config.yaml
num_hidden_layers: 25
hidden_size: 384
num_attention_heads: 4
num_key_value_heads: 4
head_dim: 96
intermediate_size: 1536
vocab_size: 8192
hidden_act: "squared_relu"
norm: "rmsnorm"
norm_place: "pre"
norm_eps: 1e-05
positions: "rope"
rope_theta: 1240.0
rope_fraction: 0.5
qk_norm: true
attn_scale: 0.151
bias: "all"
tie_word_embeddings: false
parallel_block: false
extras: ["some layers without positions", "local attention windows", "shifted keys", "gated attention", "value embeddings", "hashed n-gram embeddings", "an embedding shortcut", "learned residual scales", "skips across layers", "capped logits"]
init: "uniform"
init_std_qkv: 0.0238
init_std_o: 0.0
init_std_up: 0.0238
init_std_down: 0.0
optimizer: "adamw"
learning_rate: 0.00088
beta1: 0.95
beta2: 0.99
weight_decay: 0.11
lr_head: 0.00306
warmup_steps: 435
schedule: "wsd"
decay_fraction: 0.791
decay_shape: "linear"
final_lr_fraction: 0.1
batch_tokens: [16384, 32768, 49152]
max_seq_len: 2048
doc_mask: true
train_tokens: 379100000
max_steps: 12708
dataset: "wikipedia_en"
Each number is 500 + 25 x the weight over its row's rms, rounded and kept within 0 to 999. Layers, rows and columns count from 0. Numbers have three digits each. The size before them is the row's rms in percent of the matrix's.

# up: layer 19 MLP up, 1536x384, rms 0.0782, rows 377-505, columns 336-383
# down: layer 19 MLP down (transposed), 1536x384, rms 0.0722, rows 377-504, columns 336-383
up377 100:519513508487508507493505558508499490524496462506496499525500501515533500513464535487445483512497474500473517494503480453524489506517492464492472
down377 100:516512461471455525508500475482523527539513459471480477517480467527509484508500498548503493551539477504476557534493530510492516527466486495489502
up378 102:553487489521482519505498533483487496461475518522527507531513494544514493482514473504471545466519524446475496538532498552525471517509457520533508
down378 101:562517502535539535508520533501533445491507482528482527527470528518531479501484534487455522538521506500422484497569488490499503516509500527518491
up379 112:519509495513508468522482497480524512526494485501475519482485535484492463516473521546531456494489542518539550513500532509493522499498485493514495
down379 111:551550461528474510506484523473501462534495479480488499462487513505532468503499515503524499528506571474493474501436532488486481482488449523534540
up380 098:526486488472471535496481521468506508468500488521491516506537491487533522490514501550522551497495471488504514542492488525480511544489524490491517
down380 099:468494517467534488486474534487480501525481520516487487528465499516483508533484443493518541504504491478512495477527494499551478512521516511459500
up381 092:503524496467505516458505508480501492508510521523562507505502477500495504495477495476469494491501496515506532510491554556466492546540506579542522
down381 096:515510500492479509506558465497464526514456509507498525494449515518498456494512491537509480452479541513434482485465481514460544529477450487506541
up382 103:480507454509532524493502510470506489519503566504513525510536479444483519482476484479539548548460467504521521493510493497497544511479513520540513
down382 109:502502504495542514497506483473483503500484499479520506497508507491526515528473460440522476500496502522524510514506485459518491505508535526498501
up383 101:477495487423445532491514519464532486510490557529457471473508502522485508522550492523516434484511473543499506483507503529495507485516482485542480
down383 101:502484553477528486506464524514504487474560488488497483463511494486510460457531455467519522457506511525529474497513482492474499510493533499495524
up384 115:494528537475508511455507519532482519458499548543474537520500491470539528483472510546472507514479489498479475533491525545446529512486485490482514
down384 112:524508497512497503525473516449510523523496517486508472488530474487500503511513521489499495545484527515474512492497533499507480508517468483498531
up385 112:524501519486447475497503532481488470496501507510493479492521500476491488525506523489470543471465489532478483509579502492504525461540503504493508
down385 116:488473509480496498544528512479494505459493523491474456514485480508537468518487503487503516488516512497485502499491486470535505503513529480516470
up386 103:475531434533478538492492514515537503518479543539510533539481495474491491485515560476506516499475489539526500512497549493500542492534500458475528
down386 102:476525465483501516515510529449523485469534511517501480545474484553552510491465485534555494475495539547518497456469523517510468489463539506468508
up387 104:523519514475480514531487540492495509452513470559470489565493474471502485514522501552503486474495528526495442550513511549479511486469495485516491
down387 104:507485575501443501523471537533456472483477499449516444487475508525470501516476472504525456512530489497486493448459459508478485494500480493511529
up388 089:516504487450472532539476526494525539490491559509490488478491493504515512441514487526493501435528476485525489507542499555553472480509474515488467
down388 092:472495542524520503501499508467512509507515464537497475513529509444497509462474500525502498490498498487486502474511515526481488503499480482485509
up389 120:514507557490503488481530516501488508513500506520509496497535511472513496516439508514436520489508554508509510514542508533491510524520477545506526
down389 119:519478439515495479475497477507459524541456458489522509501457548533451508520468516474477508461479505496520505525505535507511459469523501508524509
up390 102:492495519499406522504532491498503509500507512506516493516480520519532509508476515477490489453490519514556494528493566513494485484498491494499479
down390 102:468507503488516521526510556475488521498491494498496527485498549529531532517490461523516486483497496547508519501502481524501485548491479494434510
up391 112:473543525516524476515500515491492496470496483505530514508527514489470546505501494470473477509495515499503440472525489499454493534448466462506495
down391 106:513511499535507497484456490526505516506468529495486475477525501450524519504545474486506474507524478515490514518489447497518527468516478491548475
up392 103:512500476489499525446514491455491497475477487518470514477512529520472493460497523549514505495489512486485526507515476491470488475475504513528508
down392 105:482540483530502506536545498530448515500484505492507511553517488483548532533514538472486514491500485544488526534514492494493532458461525521472502
up393 102:499492490513474453538525511495487499502527467482488484507522474532472535522501502546469556468463507488511503472491474527523489483531501510488488
down393 103:508512488521498484501522483517513488482532482504520504523494509519475483525491490472512494455538460451531518522510454532545515513521482504529497
up394 107:458493533528492491534554507505521515505516477537541562473535485462538540512446535535501476465451481478508471518479541492425505502447521521505526
down394 106:461488476505493493504500523503519512532493513543493513496537521475506456530485484494478517499467500537509519479511428513526528479531499542474498
up395 097:515488529507495489542516482506516474490530496468543482506492484494466536463475479508491543491545453444531484470529473520515518499460465492497450
down395 099:494537505500489510474477490503502525475469508542496488566507540492547493550510553507472498515476522469480519551447511481467463541499490496553498
up396 099:486541479490450459496494491473490477507495512498526508481508482512543487490489501478508475429471507519515442492519518497437526489455493524500536
down396 101:556475465476504481466489478523511534504519508528469548463483528517529498467520500440507525442483484513527495512448528522508481488506496512500478
up397 100:502541447499506549514501529525511497497519494479493516483511483517483523490481496468512472502477466475545477547508532492517509487453516458484516
down397 101:498452487482477500521472471508512459519505535513494501529486521491469478536476511515505530541499506543508442501506510517525515481503526467506531
up398 113:513495493431466493467532499513553516490528496531506512453519488493500496472503550499497482488486477472516513507502497515514492494461507501506544
down398 107:507530484472520509507483496520525498529476483480526504503504521501494486535507501520525479512445498486540493516572539483551533485494485480503474
up399 096:498493464494491481483521519572523477509477477507489540541480548486529515463465491490477553471476498464484452491528477537480491493519542508549516
down399 098:500524482516499520519462447512491530501472435506475516510466536505493525546485484516497542485486551522528499483532546487475466512484504505477537
up400 103:487484509506534519516479506463482499468455530472477487447447542550514491491449496483498495457503505493525475545522513538509495493519518512522520
down400 103:471562474523518499510510499468509506516478513474547514497523494482480470480544466517489531562467508546526473481499506470503465460512503532479481
up401 104:519488494489485500504486490512491513551475567533482512535511542462521508477477469475502536486482522489521457511508478475502517487494491505478528
down401 103:544510504514496511500529517503478503494530513499529541462516502493486470479468519475544474518527482542522509496457470461569457520462499484530491
up402 103:533521531495496489452501514485500525493488504512478504485523502493556518469507494547493534474501533523481479507497475509511481486487475536487468
down402 101:524498516437526500493486488511524455496482468506488535477518507515451458508495484491480508521475481501473520503482526448473478523477475525523461
up403 102:469498481500505484522503474552488518498497514561493528513474458495486475503483522528508500504482512542530495552483504506501491512542534498458482
down403 104:490508469515530494532476542461494489480494486470457509447497480515454526515469505513494490510472537497526508478500505472509479539484457490515493
up404 095:513534449522498475490526484507506531506515466498515503497485453508495491498506501492512498510511487511523485511539518500481506518517502556505514
down404 098:529483521490479461498500479465509519460503499544497562461495471491523525516494516485470487460504471528507545501498479501505502496499506473535503
up405 115:516508445512463471477552485535535515505532582492515515529466467493480487471501505498461487475476467530471517473538492541483520524475455501499531
down405 109:468454532523483506486502517503522481474472491519499475500524473515499497489464487459481450465506460521418529477471514487540438493498532522501497
up406 102:463522514490482532487530464497516501518493494483501489522516517510448548464486553498485518473493507519512489528542535455457531542496523473510522
down406 101:522500479493466574475515543476498478449524515492508468555532461514552502478485477500527523513482506518508486483500499501553521508475475477484490
up407 103:489567488463486483492555540489503520513500542467465499528499497547481520546457479533520472503477489513544505463518494509542490510516509454513510
down407 106:506524537472432562501453466515467500508490476496496472471516494488525491511516490497544509556498475516541522492514502439530468507508482512465473
up408 114:444490469521497494477487485514489491482504480526477530486475508520510520488474517527477535502489478500522479505473501537529482531499486494565543
down408 109:469538476547459506505550494524487464457457457500545454525484515510525526491510457520489523448466474490499492543493511456496487485477528503459499
up409 035:504533499478502480536527522551538518502536540529512515489500504521492547476484497488477491481494506466539481525513492514477500462521511510488504
down409 031:483490511534488468549488481497490511484492503496542462488497446501538509485536477478459498490505510537463462492470471527487429498513519499467520
up410 109:531546512525464479517516526479527466492482477512473502504491510474431524489524485497482483479523503522529520504532529481477504477468496457523522
down410 105:532471537540439484491534519504518484510499467504500500521464516494476500466505548488514497496501500528474491534447512486498515483490488487526491
up411 104:462505498515502535534489491482495497503483467486550516513533532547481509522519508522526519405518514512478483518533460501509500521493522513516493
down411 105:517470497505526522475452495478495470513473495495477463482504447476490536539507490499460543533503448527529534483468512459503473503552496449499498
up412 091:528499496476524526531478524536515440524546525523513513478522573503454473445451430507503492499512461498501516537509487472489499497539474485496466
down412 092:522462532494505551509456441461510481518496484491511481472507493498500506460509491451491450496488549522460480493490487507524531459502500483499476
up413 114:465513465504480463543543499529531498478548491535506496478474487505483512471463459523491523497500481485526546499494547521440485505498526507500529
down413 111:530545517542486506490486531478529540480530464529484480493487427495516515544505494514474494507501510480488511501488518494489488466488526519514518
up414 103:480551520512469464510493492493492490489499514502512507484504552539484517522478526476474468426493460503484493510539505479481499501512502497525476
down414 101:483504517482481473515462488499482504461519507505482486505493520522517526498531512486522503470500485439498464501496454496495532511507516504531473
up415 100:483574487543508469465512529504548503497535522534503490470532510493528496458506469480418462483502493496586512479509510514516541503486528469549550
down415 102:517524512502485512524498532518461494484527486519490513509505518456535500476494481508475504487519494513489536457527555530496472499512510497469494
up416 101:506499557476528498523492495557502512559498514491484506492540511490463505436514509500498505494509504468504505515540480527472507498515443440480528
down416 103:503509501509539499527508534486536477514484492528491472483471460491537481510493499486466543492493526485481502558521483495507495508506473508458516
up417 042:502536475493525476508527507534550501460509490507502516476484525481431512459487510511468511478417479520503527522529542512524510490515448498524503
down417 037:511516503552494511514482569494477503492515486503483514532504535503513502499462477509482450495528508476467539501465475494550481492497490587508521
up418 106:523528531510516525532560508510523530502480529481492521507457491509509538494515489513504480490529509497501488477508582504525484522510508495517488
down418 102:546482511531556501508526483513537538466464446454485495490489498522476490513530488541507506479509525552473508495500517469454495482467527481497481
up419 101:503471527499510528499474521522502497467484491502483471524542511512503509464508516538490491543479481528495502520488480522495451467474506467501520
down419 103:506497504492489498531488492540544506505502515528522489484466512511526509493522499510532488512467522533534523470516496524495518504506504482503520
up420 101:467506469478502477519489505502529522496516524512510462488518521491494528479484482469476534502497500497504511520515489474485479517494450471509465
down420 103:477503489505508547501514532468499505507533488487524501544457522519501502525508507481505504471470490491484500488519468522494509481545514476492485
up421 043:490525489477446501464485552488481484487504490538456518491494488479509517503508481509519485514487444480487498533507517553510534505516464524528487
down421 039:483517521529494465500486483467494471521533497522467479550542510500503486495482516537499502534504528502503493527487494478545507519521508503518532
up422 101:486492515482503488470525510447482524545489492470522499483501542535524459466470454484518480502525447510497534505523480523510481478479518445494496
down422 101:529389501519491508518488448467502474546510540548540497495466509497511460469482513498523508473479475478492481510545544500484508493492493512521504
up423 096:500534507515480513512558500508490489472531472524509523486504523487523480445505498500498489518457540513497524530505521472462518519489477527474483
down423 097:492445459498482567461518526492493492493497504479499500498521532489499550498549527481506466517509497547528494497498505485503482516532473481515476
up424 090:502480465519476481533549532507485494482495504500485453494469505528507482492485447527502481472469530527509481540511509496510478531473513507495524
down424 090:517494476502500532547474530520554459511476521467513499475532530487525482478507482478522504516502487527501484486528511460502499441491514502512513
up425 101:543499500510476572490484482475530526520513497498498485497529468523512481495505503512481517486497483466533512528522506546501461498478471475521514
down425 102:518470532502478489456483488477474482509553496511480514522512483485545506497548510470495511502525495444548496489548471500471471494506492474508526
up426 105:520550497493542463490499507501514484508471517558526497542487498500457472501443486477501543527520473504472427511458521490495498547502408465536532
down426 106:479526531542510524497522426479507504499464489479528504458490490468510474547513471501524451509485500504480500496537480520535496505516494493495514
up427 121:514517522495464465472512530495508532520568490507469494489492499509491539492470507498459490458517452482487521551547509495527485514519454532550500
down427 113:541529476463502487496491505507447531528520513514476461493517517483532533492499525495521507525523498499487501501502522522515497475537513557502486
up428 102:500545544508490505512556521506506534513494501502482492461486503516485531497511467556465507509519488489474518478479490523482474537537494519517488
down428 101:517497506534528487468504507488516493509515481547482492475493509534500485491506482511465554499481476527531528515515527529482504527459476474500469
up429 098:482542493464481519497547480565471499497529458472455500446484492501509469488499502502482482480476475535489542521472484551487502480491485503507501
down429 099:480504558483458490435496465471526510510511487449505515479471523495493509498514516482483481486514455522487566496503511542483496490468502514501464
up430 093:493501521490541511511543524491511461528486534532516527518494500486528504527487505524473461450513513558480509516478471452488482507503474460566536
down430 096:502490526457490459499506511488487490528518497499492505484508534526553490487492508492503494483506483476543515482544516486488480498467476503492533
up431 109:508517526452444501475489510534475513523470498528502529463507493540521492524455463508490491514520517481486455528461539557498496514518513510479493
down431 107:504511464533465478465490512487549498478505480435503455516535512481498470464519511531526532492492530424459488540527509457518520452484521531542494
up432 029:498550504486506487563532520521517513542513515511478495510496501537480546494488485517456507490465510485530480506533508497480502450477492486536498
down432 017:508486507508565495494519485472496492506508527478526513500512477495501472499471471500538476515550494496489450480489525459513492488492506502524513
up433 099:466519487503466477514488504527545491524510552482497514545533487534506498466488526498441515483510506506537515523508468555458518471491491492516495
down433 101:526465518535460493497487526467493475511513462481490467511480443500515459456476486474462489541489547533494505472470470494502496454447490494443489
up434 109:457500532477485509503502503460549482462506519488490547413520555484498553495502493517512507489511454536503504505529508452479487495484504484527510
down434 108:497506509504485501508500489528507459491497494491477498496512464478497467524486506537485469516541513537502482453492537541491523521502508481495478
up435 031:508523459490500490536486478499530538524495499570486556483497533495495522489475517508477527465493505529498514508513523507500496498548474493513509
down435 024:478515506567465527449459516512491498531532488449506479498489502476472480490512485503525548491530588518482511455490522467475490523523496482474469
up436 096:511473478542486492499486535475507490458478520519531546511485473477504506497526516440460498491456467483513494476530507559555498483545483477498444
down436 096:499544505466521517490514464515501522485521496500499502532481530484488501527451522543491498493539546514530495523476525465440524513409518505519474
up437 098:486518501532452522515516497489501549499480479509488478467498534543488457479487522507503503455505479505479468542525510518522570502530507480502478
down437 103:496440493480540522488505510529437519528526498481534505463492487483498499543514471516490529540520492533491470484469436532499562485517446529479490
up438 094:520514476486487519492536512501491541513499511499479515482567513515496490520491514516510490438473503487494518522510498490464457471456454485553486
down438 096:480450510479491517544530516513501515526469496496516498533500445487507503480488509538466501468497548494444506510478518440499510492486528472522474
up439 045:490526449454469492546522488509500492533520526505494568480528524491477509497511475503487507486519488518503509494518532516460504507490474480497494
down439 042:514521506535472520476489501494559494508526489502490496503456461492483460526456513454522532504540481463485511519510466486492439499526506463509498
up440 105:505479554487497467522512535528478493489492547537527548504507474485511490525478517502481506478485457525541531501505527503498531510514525407488508
down440 109:481461562468515484497479511504467451497494515505513501536522488505531495517455466499547512500521513482479497522483508515498481516508499453505427
up441 104:523488494470468498525485520501574491487523499508530512506514545504483476510494485499511503503498519482500477500499537516494500501458511454495520
down441 108:475477529492543516505469527487494513483524522481442459507520472466477489522545484499474466467536504488490506461500518483499492526499499487451507
up442 107:534484532504503490488528516503492515508524501514521507512546475532490515463479494477514543507496525491498534501514476472490521501549430529516543
down442 104:499515521515501490532524499472512497542488519482492487506476494447501435499534508509548475487485487534478508468480500487572486515488498526523526
up443 114:532508506504466482490530533494522487507562500509449486462484499513485534443479505517456494496451509553501529490484505476466536501513510490502509
down443 104:531483517556497525473529498495506545490527485493486487493518524496502512490515508497463517544429570493484522523456490524518489499541576485458466
up444 104:476485480488464521507496476484513533540481469548506534520514485494480519484484475512435493496509503522501521511480488475482495518468482488486465
down444 105:499539519524515556535505458521412495506529528512515476511523540471445495494532508482496438501515530480474492512454478509457500486481503498519484
up445 102:504479487507495450495486493505483550482476518491491533463507500533489541512485495484525467483533479521493539522474504468479502482520498475536541
down445 105:468466493516501499467491536489470550518462494486479511509485477466517528462475557467530497490529519530499510544466499481475488439535533484464495
up446 094:514513477498502521521506521467517502513466510483493504471472538517523510507512501486480508466487495502490449525496510505509491518472521484522505
down446 098:467497520516490525501512476512527519457496478431496536512473464473501490524548536470499558539476473518513467535519481537517506495512522473496530
up447 109:490501517524499525555473541489524533499505497512470501518490512547484513536499482472487465480472525524524464490541510501497548445477517510524499
down447 109:480510508480483459463522481474505479509545520464528482513512521516488464509542501515541506501496500476507484552509460524527502528487505525479444
up448 103:500508507498523463477519534509534514450533460468519512516502524486530514481499497503490494466493522487548489532503463516497480508546517466461518
down448 110:486486544544502480527464505496513514514543528513530505492498500474502498477490475476483503560531536496518526506473497453471469498440510479481511
up449 106:461477494500499525516511504508541491511473532513541512466542498546456549467479482551473512507498474512482477533501492486473487475530496445526503
down449 102:498493528556541493508554520508488505496503513484534526486461537497486468501519454536501461484492506477502498471526464485480522519560501487450498
up450 106:453518482500524509534477542512531460468469481484504540483503487536508523525487478527456515509490508518457475498484494493476503523527480439527460
down450 106:498497511515497544530522534456524432498459470501492472510542476463508510489555471477485437505509468511489498531537467475468467517508514485487488
up451 099:485483486533475506513507537533513515546530486515519521504473480549479513498533528471462490449503446523511461496554522531496468470512499517521503
down451 101:479465533499516501504509532534536507504461471533516460525518526493464502492520530496452493496526497507498541508487555511504524500524459523515507
up452 034:502517496490499516488498489537500520497519497491515515491514517546461517531498488516460507502487484494534459519497529505467544490519472502533540
down452 029:498500539525500534500531483485528507512512487524419519497523519495496481470510461494492496489497499474491517525490494483463500532520471455466486
up453 107:471525479506494478533491496511508527556523503497525491508523523537446494534510486469501491531535473496539531521505478481466471466530540493506489
down453 111:523449521462499513531491527465509465489495499527506535517527486489533502539470493473480499479467453477514501500514481481509469544515518474497477
up454 100:494483490460483483550519468500500544522475490469460512519504484489458507492494475507497508509475524486508520488486497477458484538517520474491509
down454 102:468478519465452497444511491493521478525523482523506480491524460454525463463524490484448517491502476515458483478460509493467476549489494473510487
up455 105:494510472515503512528526488497488503525490511502469510477489471516493502454441519539515527486504514504478462537538503485471517441458486533493479
down455 100:517508496516524547518499433464501505517494521532488496527463543451501517508508500473487510495505466475516493526494558514525484522486497514489498
up456 104:502486499461494509521515551487516460487509514516466504452487503510478534493464517455509497454511488533509497494514531560482505526480485482504522
down456 105:544492490508502480529527476509519520433515512548494523522522475519476469443513495447505501493513442525519478478501517504539522459477516488468525
up457 037:504484488483454501525530516529510522479491519517474485502519491511481500500439481507490489513454499504526498506533526515472508498503487495506493
down457 033:488466497523477566460448507496532477440485511495483488539462469507495493524532500456466480550512522516480520518501531508520555547518480481476509
up458 106:484500466497473480497546472490484543472507543485531507477478494481485501514512508514502496492467516552492499486530504502499489485469490517498537
down458 104:477511524530491470509479456489475478500477547454450533522527514518471475451447510538481508500490516488499538466494525465511484547473497487471499
up459 102:496506509489492529497533527513545500508502507506511491504532455489518494470496521525531490528508494460523486472486540501520491474486527519493467
down459 103:498481492510506456528488465502514483534498492494498480523529517507506507532527502523495486443501508478507561540498461503505478475453524480524558
up460 102:533499539502514471490520555501523502548492479508511483511535536495511526536480511482502549468515536513543481483511513542510501502497505525497529
down460 102:523481509534508488505473479488478476568509469495476552485508485526504500511502509486488476507522524487484483497458539484538495505486534519474498
up461 118:455518512493457497489498504509520519491491495486457514501513521558488491492512510523502466484463501500493482487471502537504508480512498496528499
down461 113:465502551478508519519560501462510481505521499460490500513493561516499501507510514505491537515476519526499457478531501496480495547447470493494472
up462 107:529495501483550447508548468501476511522465500492512507493528501572504475486490571454497535516527501524495505516490508491449503543490468459498501
down462 105:514486510541511462480512482477523489511477574525483499469509517553506458519486503467511545496493540522484498509481491510504486517502475476506510
up463 033:479519518442487483533519507504513508496516525489502507488447472510459543496490512533460509496487517494511526549503531516446504507491493478539525
down463 022:495513473491497500470467432467520524504516474479502485515530499469470500472481473512484469510511522498454501520506515506503511527493518498560498
up464 100:485509462477528509477495532464549527489481516473523505537476479495502505491498459485499529502490450419507477551510525521512481495519467508457478
down464 103:522516506499515479488502479494493523500502522476434452495579497456469486484527506485477479487524512471501513497494505510481538523531513515542487
up465 105:465496481517475484517501526498510469517458493508474497535472516533457558519463507517484514492509499536506492519487510516462535480511525518476459
down465 106:492493502481489500529544510519501507482484516532523532506545494465513493525505500502552517534509500500487487468475487536517522472487460460498508
up466 099:530537511480475480491530506505467526541547487533520491503452510561464503491466517500505525508537533510493472524582511509494508519486518514536485
down466 100:519525490475520469493486497517504498517494489513481499490545497494507537490491525510509502515491510512488479509485492511514525515490526528518499
up467 099:515513458515498462548510476475462517468498513530510480512562462519521495523475493469513515504496489484529515499514508466504534520530494519475503
down467 100:452511464528475552482499534506519448501506467497483539480482507498453478473503493509511494505506469558516472536479493483488500495493497518511517
up468 101:478531488520509537503495506472480499521506494504473513457525518505460501491493538507516486504476511501503539497511508485469506523498493445469466
down468 103:501447468549515525477491500500496504515537495468501500517476531429506525513514519462525507532512501514502513509468436481494509526475486529498488
up469 099:478490472509515506513544526526491512505500490489527509524501473565522502550438491498496512511469475501507487495519509523489485512532476495507487
down469 100:503475499428517504498464486502485549511534511524519480475498499479488530426512522487490528560526526541475445547460453529509541479507488513496476
up470 113:513531526467496476536525509505522496483512500489509492508490493469547527483548528516528500471491444475545488479474506492494532493479498489501463
down470 110:485489488480539481526537484492508489499522501503519504485542506533413485522494517484458451484517471495464486496536508479466483502536502523500515
up471 101:486510472494458496557560514497484503496505514479527498533510470484457504546495527516475507492473493512488470535553490494499447510493508509541496
down471 101:515471515522462535492530500511502489510471490459514475475462492456519511514515531497523505511480526473478454525510511484526499542541495527508516
up472 092:514513482517506498510535551542457504513540532520509539488560489534485522494494491477470513493510462513559502509464513561478507445501498486494564
down472 094:538478500482523468494512523451485512496552477517516520470462483502479523487547517487475502503518458516533541488502501534488490483520474435455529
up473 116:495477520485490522479518541475556502463487494500487507484543517502461523472507511507521484531510444515489512469544464526487484517502495491515484
down473 116:488512533455508457491543494489475500456506507518524502525538484509513511494471469519529522500528498535458489498509546528484453505513489480500506
up474 094:534495520476502506527453497530509481492475504516482489430502514508511507537495528545479542536517447516535481550496483448494512465554508506499463
down474 097:513510521491463484514508473485472456493467495541544476491567511518505493485491501519480481498496497491506497488563513531482504496518491490513520
up475 117:543473476493514445497512508518507503500472516485487527493527487531491481478478510483476484447474492485505465496471509505461481480472497488495492
down475 108:468512470504519490509496528554530505506523497520533509471516479484483487524482481515483459492505528522476508485501547509436478527526535500506495
up476 102:493489450492472511553483502514505509477544483510499499501506521471521501467528542510513521536467426537474542505475524500468494555504479486518509
down476 103:491515447518484510491477524516493516482532496510516507500503489480489479531520500510508488483521449499467527540481523494521510507491531497472469
up477 105:506501511472448519488502491470502508478549495480511513519499506532488532483498509491506513506515443468541521553525508504500469497511469508524520
down477 104:495506514483505516531518513501484478476508503531536498530509489560520421516517475549487458510559482442488510486505486466500456499502507512489483
up478 105:498513466518484497488492514569458520517503523477530511477504490520473471532531523527484497502480477520523491519510519502447517508479514495539512
down478 103:471464500459530484505496526534513518498469514509498467506493499508525511478488479562465524488533469501523486498510534523490480484526496494503476
up479 043:519518450474488478558539504517512508490531503538504516511534526509448520486500493488513498484476498488519519503506510505472499486512493504537503
down479 036:534513517508470491481499504453547496531484499507458506478544519504536479503460503544529533559523527501519470515506478552513509462503519503472530
up480 113:454512516527521494554558469500528521466502489482483548514498511495500545515472484494474545439491461479549499546523518495467490524536457492482508
down480 111:494461519484536529483511479540485463482523492497507501464517510509506459498514525505547534485471461477529490500556483534509490514523501493498509
up481 110:492506517501467512540530569520506534493476504535494494469492541481497481511472486464488474493457516516493491513463505528497488472487492479483506
down481 106:447506476456466527483484511494500519506562513520518493513539524486516502509498559512506511466534500433485484491541470466520534494519536476510502
up482 101:513489471485512520485508512491516508534525496509507496545523509496518533479502491516447524510489473497492517488493512545477518485529489524494499
down482 103:525491501482521507469520506478528525475466498503504488538461503478520469509499491475497491446480501500492538522481490492474519502528512513485546
up483 104:525492478472512532522510472485479541514487531508486523483488493481518538484469501475538532543470479508548471482488508516509490489501501496515443
down483 105:519506525502502495535512491541440521469536475490509506512502473526519473517557498488464458490476502527506408531444497473497525510470479492450498
up484 092:471473487489514470502502543515473537507506510517470482439520492488507490480480510490495451499499530531520524533561504520498492489470477481543487
down484 094:469497516491525490543513532505446522483516515488557512457488503542495466499514518476493498505445494484532480497502480553473451516525536565472520
up485 047:439531489524499522497507519524528498493511536512529523473509493538500517469467524503499503487488511494504507540545530506479491489500479478516508
down485 040:474518480471494504487430468506485538522509478531481479530484503497480501471501488435527463491469537493513502495498482468535462472492548538509484
up486 101:490494469489482514486526501545476473473490489498557501517512502526486478488491441485530538471509519465522491525509519483502515463551485536484522
down486 101:548431471456479529495546523457484460505495516493468506491462519482508513518501508544514471533528486500522491510512493499506480490458467434511495
up487 103:492497457518453503516553525508496484507529516466510544508487477489485494492478510538513534479476490513583531518487486486520506505529496440556484
down487 106:478483483531520498532464486493473524495504535505448521508488511545499512527474493472516494535497496517525502510501505504459515490515513559526485
up488 098:513501500465514460492512527503487498481523500521519485515523469461501462548482491463452508513436516475485484507493453528511461546508487487518489
down488 098:521504522489468476530410466522478530494478534499476523513502541516497517484496499498554506528506534463520529480497499463511545549465464515507491
up489 105:515496499511489502484508532525498458492467490560517499526446511518519481476475501485495484497511509506528514510491544535497535478502506511498504
down489 104:489533472449528507495474496477494462543502516505513502480552543504511507542494485478501505477546524511538538498503475446500500501486491511476487
up490 101:472519473497533490514490472513530477490501493512503509481457523522532493515504510540508505500446480499492474521492508465515489524483470515495511
down490 102:497500498501513475500512538507499520521502488510510471476508518492542480481488464524506497528472521531454442520538530515479489493486514509510511
up491 108:503478511473458461501531498506485506566503508502488514464506476519490520506529506485504539464516504556506513470501505540506469478506498485518454
down491 111:455464454534498459511513484525447540515463484522499451530485485543500494496494511491481532497518496473521518488507444471541479545494487545487504
up492 108:528515512470505482466494506498487474541501469461480495501479495509467509517505478501521490476487466511468432575481514514483479508549482517540492
down492 108:467468508460514489501482493503476534500492487463491479523560450515507528527492530537475507457515502520519530541530527501492459493508489497484518
up493 107:487528513505506519522517534490525486476491492511491510502515525465496534460480489502524532515520517514508498484475524487448546477471518523480479
down493 106:497477512480477511504492509494503508494496464489519492498503505485539493498567491470552502492500482492547469424485487530520512507520482512509509
up494 109:492500504484469485526496508517534467510485460450472469473493554511514481502500505486519489475483527479514436490503551481517507512491443452480504
down494 107:487531521468523509525486526512494503482480488551538504476468523498474477471526459521502504504504552516505513526466529478545552497504491490497504
up495 092:494499486503467518514502553461502537514465515547484485442530490499521483518514505485512481490508574484490496526496505463484468509468522502541493
down495 092:525492527514508514497510497564493458470493476521547532536534451517498486495459525535522507462513478514500498516458517482493526518501493485504476
up496 105:477490490493500504503498527512485452533511476518480543459483479497500527501485481483509483500460503531500487466521516495452538493510480511505527
down496 109:475506484503476501479474482525519495524509492511538524520472505471491520484478499477488452484495474490489483502510497496478558466516502506444506
up497 107:458482475525470483514543523459532463463512491546463486478498489530480521498483488468474516462494525494516497488532494538509454495482501514494519
down497 106:489480477453528504498501493507517467449508480486502488499516512494518498495535505547510466484477512480475481503497510479442481517580480516485497
up498 104:508555488464518490490499538507530527516511502502470494529485498541491548522508497464462507458499547504528509556490483501492479509516525496503520
down498 104:498446474511514541486434486479480488518500472522541505526513464510529506461513512491511508528506546489502482509492515506506484508511462507489499
up499 091:507534448489474517534528489490517471534489488565509495509518521471497539477502474516478481495492503535560522518508481535476466473517532513520548
down499 094:451512498511508467458531481482499491523493544480517490481503483529498502504487472497499514503492494501515523493482526507447530527497480553456482
up500 096:489496527473499549459476534524497516513482540476481515484499535486463454516496505524460500481522497510496523510456522533468556506499450469512496
down500 098:510520512519509504545501509510507483514510477498574518481577455500509496447510509445518504478500470529522470486508470507473486454493497487543515
up501 105:469485522486495482529508504483515543511487507472501515504525500530488528445492502475516487487538477495523518531513486484522480473514509480562468
down501 110:499491471461510487512518502479497505476522520503448532497508524485504547480486509529506527538536487504490467464504460485497435522542491507534524
up502 102:468536485488505489513482520531483471529506494503491548479488494473486487538457496518451473495515503510521503511492493526493522503489490515548519
down502 103:518546509497503508548508469482488478483455496527546509534505537481473474495498492496500521508480462489511497532499506519524535524491472538488497
up503 104:497505479479487529526503495499470493534515505525499484531510497564535549509456489490501467510499473536521488468515526462473505515525493478515525
down503 103:532461500514536510488508530448497505499511459515524489519490482505530498510502451474465485448503488494506505491445496499539562492492486492479501
up504 112:512556472514495478521485521529513516504495553474535530480505538518495542475462487489492491497480520489544531495541515531505462522509509504500514
down504 106:482539480473453525502439485519516463509486504459471531490522466494440476491505522534477453482556497484516519467536509502516504513480539553497521
up505 106:537509509485509451519530467564522517529498537484482485504498471510517474482497495459512543505479484502474516499463538525528471487556441508508480